config.toml
n_layer = 8
d_model = 192
n_head = 3
n_kv_head = 1
head_dim = 64
d_mlp = 512
vocab_size = 4959
activation = "swiglu"
norm = "rmsnorm"
norm_place = "pre"
norm_eps = 1e-05
positions = "learned"
qk_norm = true
attn_scale = 0.125
bias = "none"
tie_embeddings = false
parallel_block = false
init = "normal"
init_std_qkv = 0.0549
init_std_o = 0.0
init_std_up = 0.0549
init_std_down = 0.0
optimizer = "soap_variant"
lr = 0.00548
beta1 = 0.95
beta2 = 0.98
weight_decay = 0.055
lr_head = 0.0103
warmup_steps = 33
schedule = "wsd"
decay_fraction = 0.561
decay_shape = "linear"
final_lr_fraction = 0.1
batch_tokens = 65536
seq_len = 512
doc_mask = false
train_tokens = 208200000
steps = 3177
dataset = "wikipedia_en"
Each number is 200 + 40 x the weight over its row's rms, rounded and kept within 0 to 999. Layers, rows and columns count from 0. The size before them is the row's rms in percent of the matrix's.

# gate: layer 5 MLP gate, 512x192, rms 0.152, rows 381-392, columns 0-191
# up: layer 5 MLP up, 512x192, rms 0.148, rows 381-392, columns 0-191
# down: layer 5 MLP down (transposed), 512x192, rms 0.144, rows 381-392, columns 0-191
gate381,110,205,156,161,211,205,159,235,195,188,247,137,242,183,229,156,208,146,162,195,196,198,152,219,127,180,216,154,210,200,305,173,189,198,158,156,200,191,169,192,198,209,216,209,236,167,226,210,237,200,167,208,205,199,179,146,165,184,168,231,216,223,224,218,164,241,210,276,171,154,198,201,150,277,182,259,252,209,189,158,327,210,185,64,210,211,263,157,124,272,178,205,210,221,307,171,207,224,184,142,209,233,196,133,290,162,229,165,168,269,268,209,184,172,213,211,180,241,174,129,193,254,138,142,202,214,231,208,237,191,171,169,231,256,191,182,187,116,247,197,219,196,107,258,188,242,153,220,214,175,199,179,200,148,182,172,204,307,222,211,138,239,247,209,217,173,192,233,246,244,188,177,231,248,231,237,215,206,211,183,159,271,229,169,141,148,246,237,185,202,256,250,190
up381,103,170,236,206,183,171,253,191,212,164,236,196,193,209,192,193,164,204,269,188,192,163,220,145,209,175,199,187,286,190,170,181,154,148,244,239,184,236,134,222,182,293,159,192,220,219,245,123,229,166,199,158,171,186,228,157,225,157,167,244,239,175,215,234,223,191,186,125,232,285,155,238,205,177,260,141,189,122,188,169,113,249,204,287,176,205,138,220,220,145,224,272,228,186,127,219,176,250,159,234,117,116,181,182,191,150,187,263,255,199,148,224,178,173,254,195,185,165,177,224,194,212,180,200,254,246,157,229,228,203,183,185,204,121,143,185,216,240,142,150,211,165,269,208,144,226,244,241,257,145,232,226,190,176,206,195,245,142,250,187,183,240,131,219,224,226,213,226,185,234,191,232,250,142,212,189,152,236,147,188,163,140,172,264,214,186,150,233,177,191,156,96,279
down381,098,215,187,244,222,205,197,225,125,182,186,214,196,173,191,183,237,207,262,203,139,154,196,78,181,135,294,217,185,254,167,198,235,277,178,152,274,189,216,250,238,168,209,239,156,168,226,206,187,209,202,209,211,84,202,288,189,276,217,240,221,184,243,255,170,142,227,224,239,179,214,233,163,234,222,181,208,273,214,197,202,256,191,126,207,204,152,168,210,180,152,142,172,189,243,219,234,211,138,143,209,180,253,208,159,248,158,189,232,214,189,188,266,139,169,253,271,236,189,290,202,150,254,188,218,218,217,219,218,169,176,228,132,136,176,210,215,201,205,132,171,104,249,202,206,139,229,199,165,202,243,188,203,159,244,181,234,202,248,186,103,192,182,169,159,177,120,210,193,229,194,234,175,266,236,272,224,211,247,250,142,159,170,162,167,260,238,217,197,207,229,230,228
gate382,099,213,187,214,209,231,190,231,246,224,221,143,139,280,176,195,228,174,252,304,119,254,193,190,179,216,261,194,212,214,207,211,194,240,255,124,191,232,177,234,202,161,203,116,233,170,175,223,263,261,257,163,228,224,167,243,181,189,215,233,236,237,167,223,207,197,170,188,247,176,185,209,241,164,204,128,166,217,188,237,243,293,177,174,249,249,228,211,209,209,186,214,195,212,203,246,189,193,171,219,237,328,179,274,144,178,198,139,194,183,263,159,150,165,182,205,199,168,172,148,208,234,119,191,179,160,196,189,252,203,168,118,203,146,179,150,205,168,242,212,276,191,230,209,177,189,261,251,154,208,270,322,215,249,200,241,102,266,193,130,196,165,162,132,229,222,190,188,227,276,198,223,211,241,184,190,155,176,170,187,211,170,237,125,216,236,172,217,162,219,197,202,271
up382,100,168,190,212,220,194,167,326,152,161,149,165,221,211,224,134,247,160,179,188,144,251,242,231,225,277,264,228,250,157,222,170,191,205,169,152,169,264,125,179,190,214,138,199,188,231,178,281,217,253,189,153,249,203,182,171,166,101,201,202,160,228,152,317,189,192,229,183,174,185,126,208,212,163,188,254,261,225,188,144,242,192,143,219,248,217,201,223,153,186,216,205,143,238,223,245,200,178,225,174,219,227,138,227,167,189,137,228,104,206,222,211,213,218,205,242,202,180,284,172,183,170,252,298,226,179,206,187,228,153,169,241,149,204,185,168,198,125,198,262,170,199,219,168,161,260,243,152,181,235,190,134,244,218,217,201,147,235,146,172,215,229,188,153,198,185,228,228,98,220,148,113,179,252,241,200,239,209,197,229,164,250,157,213,251,182,205,240,208,212,161,191,205
down382,103,154,259,237,220,199,223,229,197,205,184,246,186,149,264,104,182,100,189,204,228,196,220,211,249,139,241,201,209,236,204,175,212,181,206,166,198,214,195,170,227,243,237,229,214,244,250,212,208,263,203,196,246,43,155,163,180,146,237,211,259,238,189,252,239,167,189,192,151,226,272,262,175,154,235,192,189,138,210,214,186,205,167,195,155,173,181,211,176,253,186,221,203,247,242,207,120,140,215,257,218,219,203,193,203,249,218,223,272,210,243,211,127,126,136,193,215,202,224,155,149,233,211,165,156,240,190,256,212,159,152,177,188,267,246,210,247,166,189,231,118,161,171,118,191,219,189,188,126,236,235,260,142,195,180,196,201,260,207,199,227,251,193,154,162,228,215,209,300,169,214,200,201,265,176,157,228,171,207,317,251,207,168,158,270,229,239,234,200,245,199,206,191
gate383,096,278,232,159,250,275,165,143,215,228,219,178,228,137,140,277,277,176,170,139,240,162,141,222,149,208,185,181,201,194,211,243,171,236,220,222,266,215,153,173,196,195,247,199,162,178,204,207,163,233,199,220,209,144,180,191,180,115,182,227,242,172,193,250,264,182,135,224,143,150,154,110,232,176,264,154,205,155,168,268,144,102,237,231,228,249,232,150,219,291,191,194,220,242,234,229,204,187,266,184,241,202,219,202,204,211,81,167,199,233,177,166,204,248,213,171,160,159,195,182,203,132,150,281,244,140,193,187,208,193,195,175,237,225,212,209,226,206,245,207,235,165,166,219,166,174,250,262,178,232,213,212,180,190,227,171,177,179,176,224,168,215,225,222,226,143,240,255,213,252,241,95,164,229,239,165,180,226,226,174,293,211,240,131,251,190,173,159,196,193,223,270,176
up383,097,207,238,216,246,252,233,209,231,227,129,101,191,209,205,179,237,187,189,143,246,205,161,132,185,141,180,178,201,175,251,288,133,259,153,274,189,168,253,201,178,195,171,188,181,154,209,227,172,193,227,108,247,246,204,182,166,232,155,236,138,150,208,165,214,195,150,214,216,131,230,174,253,184,171,193,205,209,224,292,189,157,201,203,215,171,231,177,269,210,226,194,195,207,189,188,130,194,290,198,187,201,258,243,121,132,152,174,216,228,257,273,221,267,173,207,196,176,188,204,270,173,221,212,186,143,198,213,179,256,202,121,162,181,188,238,223,245,245,160,197,209,146,199,267,194,138,263,176,240,206,234,251,141,240,221,163,207,207,223,112,222,201,163,177,226,253,259,193,254,205,227,164,197,247,206,182,172,250,266,233,210,280,198,222,288,258,234,226,161,248,169,140
down383,100,179,240,184,194,213,191,188,189,192,196,143,239,197,183,180,239,143,179,221,228,245,239,165,166,174,92,193,222,160,151,219,199,193,197,184,199,171,262,154,184,193,160,176,223,201,165,248,181,198,216,187,232,201,186,264,196,216,191,166,160,180,250,206,155,161,225,244,273,171,155,179,199,191,207,226,292,244,268,235,143,176,104,222,282,194,263,234,209,262,243,159,264,169,148,244,122,110,211,209,231,155,192,193,144,157,241,206,220,273,144,188,151,261,211,218,149,263,164,232,232,140,203,119,229,206,224,152,150,196,199,295,231,174,173,186,225,272,184,192,229,198,150,172,229,174,151,241,191,196,176,240,238,208,178,183,224,123,190,214,193,164,155,261,204,184,248,150,220,233,152,146,189,116,257,172,195,230,261,226,223,170,145,222,256,230,77,197,194,209,240,160,238
gate384,095,257,222,209,207,226,195,185,177,261,290,173,144,208,191,130,229,204,232,234,173,182,249,271,250,218,198,229,187,155,138,164,167,250,212,190,169,220,159,183,188,187,183,79,153,204,240,209,250,206,182,191,206,150,201,140,171,169,145,174,190,152,244,198,164,207,257,170,205,198,141,193,190,201,103,202,212,242,189,276,253,154,223,213,231,205,173,143,198,142,142,236,126,197,243,245,220,217,182,244,226,204,191,188,173,142,277,256,196,200,219,133,223,237,218,197,185,158,221,229,165,206,240,192,168,167,260,171,138,176,187,239,252,181,231,246,212,243,239,170,208,114,208,266,157,204,221,163,154,248,314,234,225,229,196,176,160,180,84,222,256,226,204,213,246,195,140,223,165,212,216,180,221,117,189,198,170,157,104,168,210,209,192,113,248,206,256,138,221,188,215,232,243
up384,103,236,225,179,247,140,183,207,189,255,210,212,196,187,219,103,145,187,177,212,168,260,219,175,187,203,232,174,183,187,148,257,258,196,175,255,165,186,207,268,136,172,247,159,153,155,174,208,250,209,194,244,209,156,210,190,187,191,207,194,219,183,242,284,159,219,244,256,210,247,251,214,157,275,219,253,197,191,158,252,158,178,225,252,161,227,223,252,181,265,162,167,212,217,214,211,269,139,210,206,256,181,208,212,197,166,173,232,192,162,237,167,195,162,130,249,191,222,158,222,183,194,106,122,188,165,153,235,286,170,224,192,273,168,279,173,200,202,175,168,155,199,193,231,200,134,181,226,183,179,261,173,210,258,304,189,259,227,257,259,126,177,116,164,261,226,236,183,197,129,156,171,126,200,244,215,155,123,233,187,206,232,155,277,214,189,223,184,214,151,171,163,136
down384,099,215,220,125,248,217,213,185,162,179,181,208,177,236,190,196,210,142,181,239,174,196,187,136,208,167,148,255,198,189,251,188,211,232,158,213,174,242,184,228,262,211,229,247,128,257,292,225,192,236,181,179,216,167,103,197,229,261,199,191,247,289,180,203,183,195,149,196,208,216,196,95,274,156,231,195,225,229,224,223,122,160,155,221,107,225,144,225,146,301,223,212,278,288,191,297,254,265,206,179,114,205,150,280,267,230,145,227,243,160,202,163,137,246,222,230,194,218,177,205,226,197,237,267,207,169,219,214,147,163,218,184,240,198,190,206,148,204,267,283,204,265,206,277,122,265,202,159,217,208,180,189,235,163,265,172,195,184,220,186,177,252,203,172,181,162,231,207,192,168,201,232,215,205,251,211,208,193,197,193,191,197,191,173,158,200,218,239,172,217,213,168,145
gate385,096,270,224,213,181,177,189,184,229,276,204,230,196,224,183,178,152,222,135,198,128,126,200,142,231,231,248,249,209,161,217,156,180,242,225,211,200,183,191,181,259,218,189,251,166,215,208,243,265,169,199,137,268,216,171,248,251,228,146,179,153,137,205,261,231,192,207,202,178,214,254,193,190,185,194,239,216,227,170,140,174,190,178,160,170,199,238,267,153,230,212,252,193,163,281,184,179,196,239,220,190,169,159,209,176,198,207,183,272,244,166,196,254,260,178,176,169,221,94,203,179,259,275,232,203,229,187,243,201,189,175,191,231,164,175,163,207,195,134,209,181,248,221,201,276,194,187,206,310,220,145,181,123,183,199,196,191,179,190,243,131,240,240,223,164,258,185,183,239,250,126,165,274,224,261,267,215,220,262,260,200,284,209,283,144,251,244,176,235,169,209,318,207
up385,099,215,225,142,229,225,167,158,247,213,243,210,210,225,227,213,280,212,143,202,171,140,231,183,264,191,223,251,164,184,182,268,264,156,145,224,243,205,219,153,209,129,219,189,121,247,200,230,230,160,223,228,230,223,167,161,305,223,245,206,179,168,178,174,208,219,191,212,278,167,152,158,160,72,247,243,237,236,212,210,151,175,233,142,180,291,236,191,176,213,230,248,257,139,172,201,276,191,209,241,187,160,182,247,247,262,177,203,214,173,218,199,202,243,169,195,204,213,201,102,207,318,200,309,172,162,228,219,215,173,224,154,201,144,183,185,226,227,239,196,158,205,170,178,205,147,232,219,211,235,164,159,101,126,181,190,207,236,150,167,142,197,178,202,204,241,144,152,183,154,141,271,204,247,200,148,195,178,261,198,173,184,201,224,214,223,182,233,181,200,140,193,161
down385,105,224,213,194,217,193,238,212,122,190,204,220,246,135,190,142,202,231,187,233,211,110,180,179,200,233,153,227,249,82,217,178,223,151,234,172,167,254,222,200,200,231,221,93,214,199,164,223,259,220,150,206,168,182,132,102,186,224,169,178,174,205,263,191,198,196,204,209,234,244,203,213,136,186,183,236,262,157,138,188,261,186,177,152,251,160,273,263,201,218,240,189,193,189,178,202,232,196,197,165,114,208,217,162,193,275,131,255,149,165,207,200,169,200,177,196,189,209,210,235,263,213,193,200,166,192,277,180,231,194,180,282,198,246,134,162,182,128,218,225,72,168,126,173,167,200,256,278,156,203,223,203,153,213,235,128,277,178,128,186,214,214,167,192,207,227,167,249,201,234,164,223,199,172,201,257,237,166,287,236,164,158,180,226,201,206,246,168,182,165,170,217,135
gate386,096,259,246,138,168,189,205,202,183,234,217,195,239,189,204,188,205,216,190,157,178,125,161,110,260,250,218,67,222,209,221,170,166,170,207,158,245,168,207,204,219,202,211,261,165,210,192,181,159,228,205,301,250,165,123,188,196,205,190,126,221,172,94,170,189,238,231,158,245,228,183,171,189,173,260,215,168,136,164,204,179,264,121,220,236,239,169,170,56,246,255,240,236,216,243,209,131,237,204,190,250,211,238,225,225,239,192,204,224,212,206,201,176,138,267,186,226,201,136,216,208,215,232,132,218,259,153,161,173,254,212,178,250,133,201,147,168,239,209,182,147,180,180,207,167,187,264,192,146,181,267,194,204,184,136,218,189,248,189,163,223,247,218,191,233,245,194,201,161,183,201,140,145,215,225,234,181,255,230,268,210,244,210,197,262,172,139,172,171,187,249,242,250
up386,093,277,198,132,245,253,166,209,181,207,171,217,187,177,208,276,212,280,188,205,264,188,268,131,211,140,120,143,191,221,170,199,162,212,124,180,197,199,222,211,202,149,233,259,232,233,218,232,194,195,189,173,188,206,213,166,249,188,263,211,229,121,193,133,174,245,156,241,149,142,217,195,207,143,241,273,94,285,218,147,196,230,197,181,233,172,202,169,259,190,280,198,179,138,141,219,195,189,164,135,226,132,205,209,179,273,190,224,202,207,190,195,229,267,208,269,205,224,164,192,244,257,234,218,255,200,246,164,190,267,193,176,125,177,191,99,198,143,185,211,194,134,195,209,183,259,189,168,275,239,219,190,251,221,160,165,150,155,212,173,230,189,133,165,183,93,164,245,183,208,173,195,174,168,207,194,171,206,232,237,184,189,215,197,126,221,182,158,225,137,196,144,219
down386,102,247,227,139,186,279,79,173,171,142,194,181,165,156,221,255,233,212,208,257,256,122,209,193,135,145,169,222,190,253,174,185,238,236,162,244,162,245,199,147,142,201,246,223,189,177,207,170,245,202,201,202,210,206,220,195,191,270,272,209,188,181,191,163,155,202,248,252,180,193,192,226,290,167,253,193,158,217,76,159,230,172,191,185,159,212,197,219,182,220,206,128,244,164,171,181,201,263,180,233,196,121,176,162,221,229,246,218,204,260,201,230,213,214,213,190,242,210,124,224,201,294,201,202,124,156,189,160,163,203,201,179,172,264,161,209,170,210,178,256,217,119,293,241,209,228,132,191,189,274,193,201,231,149,224,223,191,154,188,179,225,192,165,187,87,149,196,206,187,234,258,228,188,191,161,246,166,230,159,232,287,242,234,198,174,213,139,236,171,155,144,192,187
gate387,105,180,158,154,160,208,168,231,253,161,216,211,131,238,222,226,203,196,202,213,109,220,183,264,192,201,276,214,173,245,266,260,208,226,160,189,233,149,241,184,237,237,236,154,211,185,160,165,193,205,256,200,196,183,227,164,194,175,191,162,182,216,208,158,243,193,228,143,192,230,182,231,220,161,150,174,204,131,266,191,183,145,198,156,222,267,193,251,145,175,172,208,244,141,204,222,186,291,246,221,199,171,197,229,138,177,248,180,135,182,167,227,221,251,239,259,226,227,212,209,205,152,261,228,244,172,260,249,218,168,299,184,169,233,237,101,312,167,199,182,205,303,194,176,183,154,229,200,165,165,262,173,257,218,163,80,224,164,320,215,203,156,181,204,226,152,214,250,192,230,205,207,147,200,217,208,233,179,258,221,174,230,244,244,211,148,211,214,266,257,194,166,159
up387,112,121,280,238,240,231,134,178,183,194,170,236,204,185,255,180,132,182,206,239,235,185,201,204,196,271,236,209,278,188,288,239,183,255,242,234,196,236,198,203,221,190,204,187,238,236,192,235,149,201,321,212,155,160,204,148,226,218,228,188,181,234,109,162,194,222,204,214,201,220,190,190,164,198,134,264,168,208,178,230,216,183,186,211,214,230,119,224,223,195,191,191,194,184,145,235,257,191,129,198,202,292,206,199,194,189,170,203,143,263,234,197,251,194,251,193,200,246,177,199,263,283,106,189,169,217,158,219,170,134,302,196,150,253,262,169,242,216,188,223,127,280,255,243,180,207,173,269,202,153,313,211,202,195,178,205,236,242,268,192,164,123,245,187,158,198,240,191,178,176,219,242,276,194,220,213,191,201,180,173,172,211,188,234,149,222,205,203,258,250,265,204,240
down387,108,183,209,139,223,116,170,194,196,215,167,215,260,194,215,225,169,219,184,229,216,217,203,265,126,249,159,221,178,181,181,190,236,232,157,174,218,194,208,163,322,224,253,244,235,156,203,180,215,166,244,152,179,174,185,231,139,114,222,201,212,243,164,128,214,177,161,181,200,262,197,137,287,167,218,232,194,157,190,226,251,227,214,219,267,242,139,152,234,171,208,205,262,177,181,223,184,188,208,191,243,222,200,158,151,181,219,246,215,212,224,206,176,188,223,250,157,219,165,279,227,260,185,190,232,180,211,277,213,144,181,247,179,219,120,258,263,189,248,207,116,205,255,220,106,236,248,211,159,181,157,170,221,193,166,214,112,289,195,219,181,255,264,220,158,218,193,164,189,149,111,242,247,173,269,167,279,196,125,203,156,170,222,208,223,216,183,169,177,254,127,197,222
gate388,103,209,250,233,176,205,216,246,177,201,238,201,194,168,242,195,248,196,177,242,183,212,194,248,263,264,224,196,178,211,239,207,145,191,184,169,232,186,210,181,172,191,264,149,199,143,184,92,172,188,203,205,207,218,203,258,156,164,262,199,265,145,239,244,182,186,172,131,199,127,114,179,214,256,197,150,174,214,238,214,134,276,212,169,176,191,161,152,184,169,171,207,182,152,237,223,89,168,235,126,161,193,146,274,178,165,191,188,221,185,228,253,172,256,207,186,279,219,219,151,257,128,161,184,153,236,131,198,223,196,175,175,190,242,170,189,191,196,220,156,189,227,212,256,269,142,255,211,219,171,140,243,203,174,181,247,176,242,108,246,191,209,186,329,171,241,204,218,148,250,126,207,195,200,144,195,156,188,197,219,234,116,229,269,287,245,165,215,184,161,214,201,190
up388,103,242,221,248,151,211,234,238,215,210,118,196,163,226,244,270,330,224,215,142,163,208,217,225,165,105,112,175,247,229,146,162,207,232,167,191,216,162,182,232,146,196,147,195,179,205,160,103,255,144,232,220,223,219,183,243,187,193,202,146,241,201,184,232,138,188,209,278,186,241,224,174,228,92,215,175,179,216,193,223,189,215,171,151,265,255,253,123,270,186,237,162,139,176,233,189,123,142,173,219,240,208,192,235,221,189,175,228,237,189,264,167,255,254,159,206,149,242,196,229,208,166,139,212,160,188,208,187,242,141,204,238,143,199,151,180,237,214,150,134,212,257,197,194,192,219,233,218,187,170,245,202,245,213,163,211,205,234,191,202,262,178,206,179,233,216,174,170,221,204,142,161,233,220,202,205,178,274,108,220,216,141,184,253,160,266,163,251,170,180,214,186,288
down388,105,256,218,255,237,223,204,215,220,257,314,158,258,167,271,186,176,168,254,229,207,235,290,226,261,104,294,228,206,247,173,236,194,217,244,154,178,209,148,221,157,134,212,204,195,167,182,122,201,265,181,194,199,261,189,262,236,248,182,260,241,168,178,193,205,208,229,206,206,155,199,107,221,229,231,169,215,244,165,143,183,261,139,112,205,224,161,230,232,222,177,117,145,229,169,211,313,184,216,192,230,137,199,193,170,140,208,185,204,194,231,225,211,223,247,226,220,192,170,263,144,188,107,176,180,140,255,244,227,179,205,173,209,205,193,229,257,206,244,223,188,146,223,237,196,187,156,221,226,207,219,148,190,211,196,237,235,214,197,176,140,184,158,171,223,250,226,178,139,168,292,194,198,213,157,169,202,154,199,150,164,178,264,260,241,264,161,193,225,204,175,214,225
gate389,102,226,213,198,174,319,222,158,117,189,222,175,160,200,183,236,239,271,231,187,118,155,263,197,140,201,185,129,175,197,159,259,234,195,201,120,143,167,248,224,224,145,224,258,171,235,180,178,167,185,252,197,245,242,213,188,255,199,294,210,122,225,190,127,242,200,194,181,187,166,177,219,204,144,230,205,235,196,231,226,233,230,191,277,212,247,181,218,204,201,186,188,212,148,137,201,157,156,296,246,239,226,207,188,224,205,195,241,200,211,272,190,170,186,204,187,201,271,187,243,275,110,152,163,239,162,292,175,229,186,145,159,304,301,173,265,215,169,250,204,201,219,239,173,163,134,245,173,151,193,205,182,214,200,205,182,242,193,176,159,181,207,234,124,149,223,204,193,175,218,172,200,177,156,162,186,228,195,260,192,203,278,214,163,236,240,133,231,164,192,197,216,173
up389,100,274,216,154,232,222,247,194,171,231,240,226,233,147,241,183,226,183,199,264,248,238,160,167,244,198,204,155,192,170,185,182,173,168,205,176,158,246,134,249,229,185,193,188,170,173,156,241,164,172,161,170,184,205,175,182,166,233,193,225,249,216,148,106,313,176,275,151,174,158,267,266,219,233,215,214,179,196,117,167,237,207,234,216,162,206,178,161,218,211,226,204,211,151,201,143,251,202,210,237,123,248,194,224,268,185,196,284,165,204,243,262,207,170,246,229,176,235,288,173,207,256,285,221,249,220,218,307,161,204,213,120,241,176,147,151,187,201,235,231,236,246,220,190,178,179,225,173,254,239,137,209,225,159,182,264,186,212,184,211,229,159,187,199,223,189,260,187,115,186,192,188,248,183,251,206,126,197,244,227,205,245,221,266,274,207,147,201,219,134,241,251,273
down389,100,187,224,142,204,177,202,211,141,185,263,203,235,222,211,197,243,223,192,231,191,240,176,194,238,195,267,216,222,207,218,194,221,163,268,217,222,232,217,115,243,221,225,204,231,214,173,240,201,166,169,239,157,253,211,232,120,148,174,221,258,136,236,186,141,233,218,248,215,210,198,249,265,265,222,222,189,148,213,199,232,221,235,188,139,220,260,184,238,165,177,185,236,235,238,193,124,237,203,208,186,174,195,221,192,208,192,183,136,175,178,136,0,191,249,239,216,170,189,145,120,189,211,212,184,215,280,200,170,212,173,210,138,185,207,160,119,228,119,260,187,218,250,182,193,256,248,287,162,239,196,185,195,246,288,200,167,193,195,194,239,227,205,267,197,240,164,261,167,157,242,177,253,246,216,211,120,179,225,181,238,243,234,234,215,187,181,275,248,182,189,194,123
gate390,111,229,223,153,159,231,135,189,243,219,188,176,189,247,198,216,216,246,164,213,208,214,166,188,162,164,176,144,230,202,208,191,176,220,219,134,198,198,248,114,263,173,263,213,240,193,195,145,216,163,208,202,208,188,240,186,215,212,200,198,238,175,184,216,178,305,174,259,194,168,203,230,216,186,216,170,156,131,217,149,176,112,208,188,213,223,211,249,186,207,212,196,155,190,208,181,189,208,168,124,237,191,137,206,284,182,253,244,169,177,159,168,252,253,238,238,186,161,216,194,152,188,205,217,166,239,197,151,243,169,233,219,206,127,168,205,153,289,170,200,194,267,274,247,205,259,184,297,284,223,142,180,146,288,196,231,133,181,238,202,184,155,161,226,197,150,134,313,215,168,121,145,193,195,204,270,187,177,118,138,247,260,176,121,193,230,138,195,269,179,204,209,243
up390,108,275,226,149,75,209,168,278,179,192,230,116,222,212,217,185,147,180,190,223,226,185,164,208,257,154,243,171,216,238,210,190,190,212,177,157,233,164,133,206,235,246,210,213,166,196,212,181,200,242,132,256,190,199,347,163,275,169,242,201,216,235,164,125,226,221,213,129,200,209,211,226,259,178,179,246,229,244,197,253,245,214,189,200,174,247,192,93,218,210,195,209,209,220,244,273,189,205,196,122,147,169,196,152,216,245,239,171,163,162,183,233,178,302,209,228,183,163,186,264,187,195,136,194,153,212,212,198,158,267,208,243,201,209,154,192,174,207,209,148,215,183,207,152,204,228,222,164,211,254,136,262,188,167,256,157,176,206,244,210,276,117,236,220,200,119,194,252,146,236,215,168,194,165,231,227,210,195,156,186,214,192,159,174,227,226,177,166,219,83,177,238,191
down390,106,173,198,160,94,229,198,217,176,219,198,186,194,195,186,181,189,227,215,186,187,255,244,203,202,177,141,184,103,219,130,200,221,230,200,191,198,229,191,208,263,175,186,166,188,185,119,164,156,162,123,150,235,147,254,175,221,151,237,220,217,187,185,273,175,286,258,249,225,124,183,188,203,196,187,182,144,144,196,147,189,203,183,143,196,217,179,199,197,136,233,268,184,188,142,163,251,209,261,177,195,164,265,220,211,227,140,255,161,194,181,210,185,213,246,229,221,217,214,166,209,209,161,196,148,180,146,221,250,240,204,168,201,252,191,163,214,258,136,176,290,107,229,168,120,170,261,251,137,202,219,220,205,184,161,204,244,199,222,180,157,151,139,250,255,229,218,230,212,207,124,217,299,242,169,229,158,77,150,218,225,115,192,162,226,200,189,177,214,118,201,172,179
gate391,099,225,205,180,243,214,223,138,154,202,168,200,227,210,202,333,266,269,213,206,295,196,241,216,175,242,171,160,171,218,221,173,193,185,174,221,272,204,170,224,132,202,199,181,210,130,218,204,172,155,275,205,190,226,194,199,161,216,220,186,206,218,169,144,225,263,278,229,234,289,105,204,200,191,137,155,244,104,193,191,251,200,202,237,175,165,102,141,142,227,177,209,103,182,162,203,160,227,220,183,202,203,162,230,201,245,159,214,174,260,203,134,148,152,168,179,211,158,180,204,193,199,133,206,195,192,179,217,235,223,180,233,275,148,144,257,268,216,211,131,168,273,240,185,148,156,228,201,207,216,160,187,260,100,198,184,133,229,215,131,207,240,213,218,187,198,171,201,206,151,167,198,224,234,214,198,163,162,232,223,212,208,269,113,189,250,188,145,195,186,250,212,215
up391,100,244,221,166,104,262,131,243,219,231,230,187,213,296,181,236,255,209,212,169,263,194,201,245,207,184,195,191,208,192,233,219,247,204,195,197,163,203,230,207,248,216,161,215,137,183,248,205,169,226,158,217,210,181,213,138,150,183,224,191,174,157,235,176,242,140,206,216,209,124,203,275,147,163,163,187,177,234,217,243,189,157,104,211,183,269,183,173,235,187,111,175,175,250,179,217,276,295,230,179,262,230,152,172,222,159,266,117,216,258,190,214,208,193,190,244,141,208,258,220,170,195,138,224,180,156,121,131,253,278,164,174,181,176,265,168,177,188,191,224,200,226,222,127,181,128,210,186,252,200,222,216,171,249,155,107,224,235,140,222,217,193,291,144,168,188,169,203,192,183,186,244,231,250,126,179,206,186,170,123,201,203,157,215,282,212,174,199,210,169,176,215,157
down391,096,137,196,171,258,169,258,185,167,187,218,200,218,192,306,193,168,179,156,211,196,186,208,132,201,180,133,178,138,161,249,244,194,201,233,200,178,189,137,235,210,166,205,216,167,209,186,240,315,138,220,251,170,189,156,299,118,175,178,195,127,196,205,170,198,261,196,221,189,223,188,215,225,191,247,180,213,229,169,240,232,202,253,209,182,216,159,137,225,168,161,165,133,190,215,175,274,216,104,117,234,273,227,195,155,187,267,176,239,154,204,230,247,220,150,207,252,204,220,234,175,151,160,212,152,212,197,135,196,274,243,193,197,174,221,304,180,212,233,249,254,173,163,172,160,221,200,127,157,150,204,189,266,207,238,143,247,197,233,155,157,278,228,222,196,250,184,228,192,224,221,166,231,252,231,244,192,232,183,126,140,181,161,195,203,166,216,110,166,202,140,215,169
gate392,117,211,306,123,255,172,198,169,167,187,217,237,255,213,169,203,171,140,183,245,248,201,168,260,225,216,227,192,180,199,167,278,197,208,178,151,250,275,249,247,198,211,192,202,158,222,221,242,204,214,240,203,210,252,251,143,247,228,199,179,186,225,171,177,224,222,174,217,205,245,242,211,179,225,222,226,281,210,211,231,236,215,174,217,234,185,189,226,194,139,182,139,100,135,172,226,222,213,229,160,161,212,225,265,116,257,238,292,223,178,229,231,220,235,239,160,284,129,256,217,214,185,210,191,257,97,117,170,178,218,242,247,229,174,122,180,208,194,200,244,167,149,232,205,192,190,215,205,150,215,179,155,193,150,182,171,197,166,223,192,191,64,273,213,186,157,226,232,183,248,235,166,233,179,120,190,178,139,269,116,248,244,183,249,242,206,217,231,222,179,196,173,215
up392,110,185,203,226,156,186,240,214,223,112,182,333,191,245,141,207,181,157,220,219,160,152,233,205,159,172,213,211,228,258,223,231,151,212,255,188,178,220,174,194,248,209,118,121,222,161,193,193,178,201,148,198,209,245,143,172,201,237,242,169,163,153,223,247,258,179,189,198,211,218,159,253,199,172,173,196,176,166,257,216,202,133,259,226,184,181,113,245,183,203,179,152,180,249,169,201,165,128,167,225,185,153,172,250,191,170,243,145,162,223,186,253,174,181,218,225,246,271,186,229,195,133,260,238,206,264,112,182,230,172,104,182,238,114,186,218,124,257,271,186,276,176,176,246,163,219,223,222,230,207,148,153,249,182,212,188,206,257,175,198,235,253,220,145,259,187,185,183,206,220,280,217,218,178,193,150,212,280,309,221,227,180,144,214,172,141,180,227,221,206,178,200,221
down392,103,217,183,196,180,273,343,286,135,231,150,227,200,234,215,237,200,198,230,237,257,201,191,195,184,219,172,174,236,201,195,193,192,231,206,140,153,226,162,204,118,251,198,235,248,204,234,184,211,146,236,268,150,282,169,299,164,178,240,196,250,192,192,266,179,160,261,187,206,174,190,178,201,180,182,233,202,262,194,149,172,219,225,212,159,153,157,152,201,164,231,275,236,216,189,257,193,236,248,213,188,165,213,176,152,243,205,197,184,215,175,141,131,284,201,214,271,215,187,215,257,194,197,216,208,237,180,231,139,161,109,166,166,158,284,170,205,188,234,341,124,192,215,252,143,193,253,170,215,212,227,173,202,263,276,189,187,148,121,175,188,260,233,200,186,221,175,152,194,259,170,186,229,225,239,201,228,165,179,243,181,230,241,227,228,188,188,214,143,182,206,210,185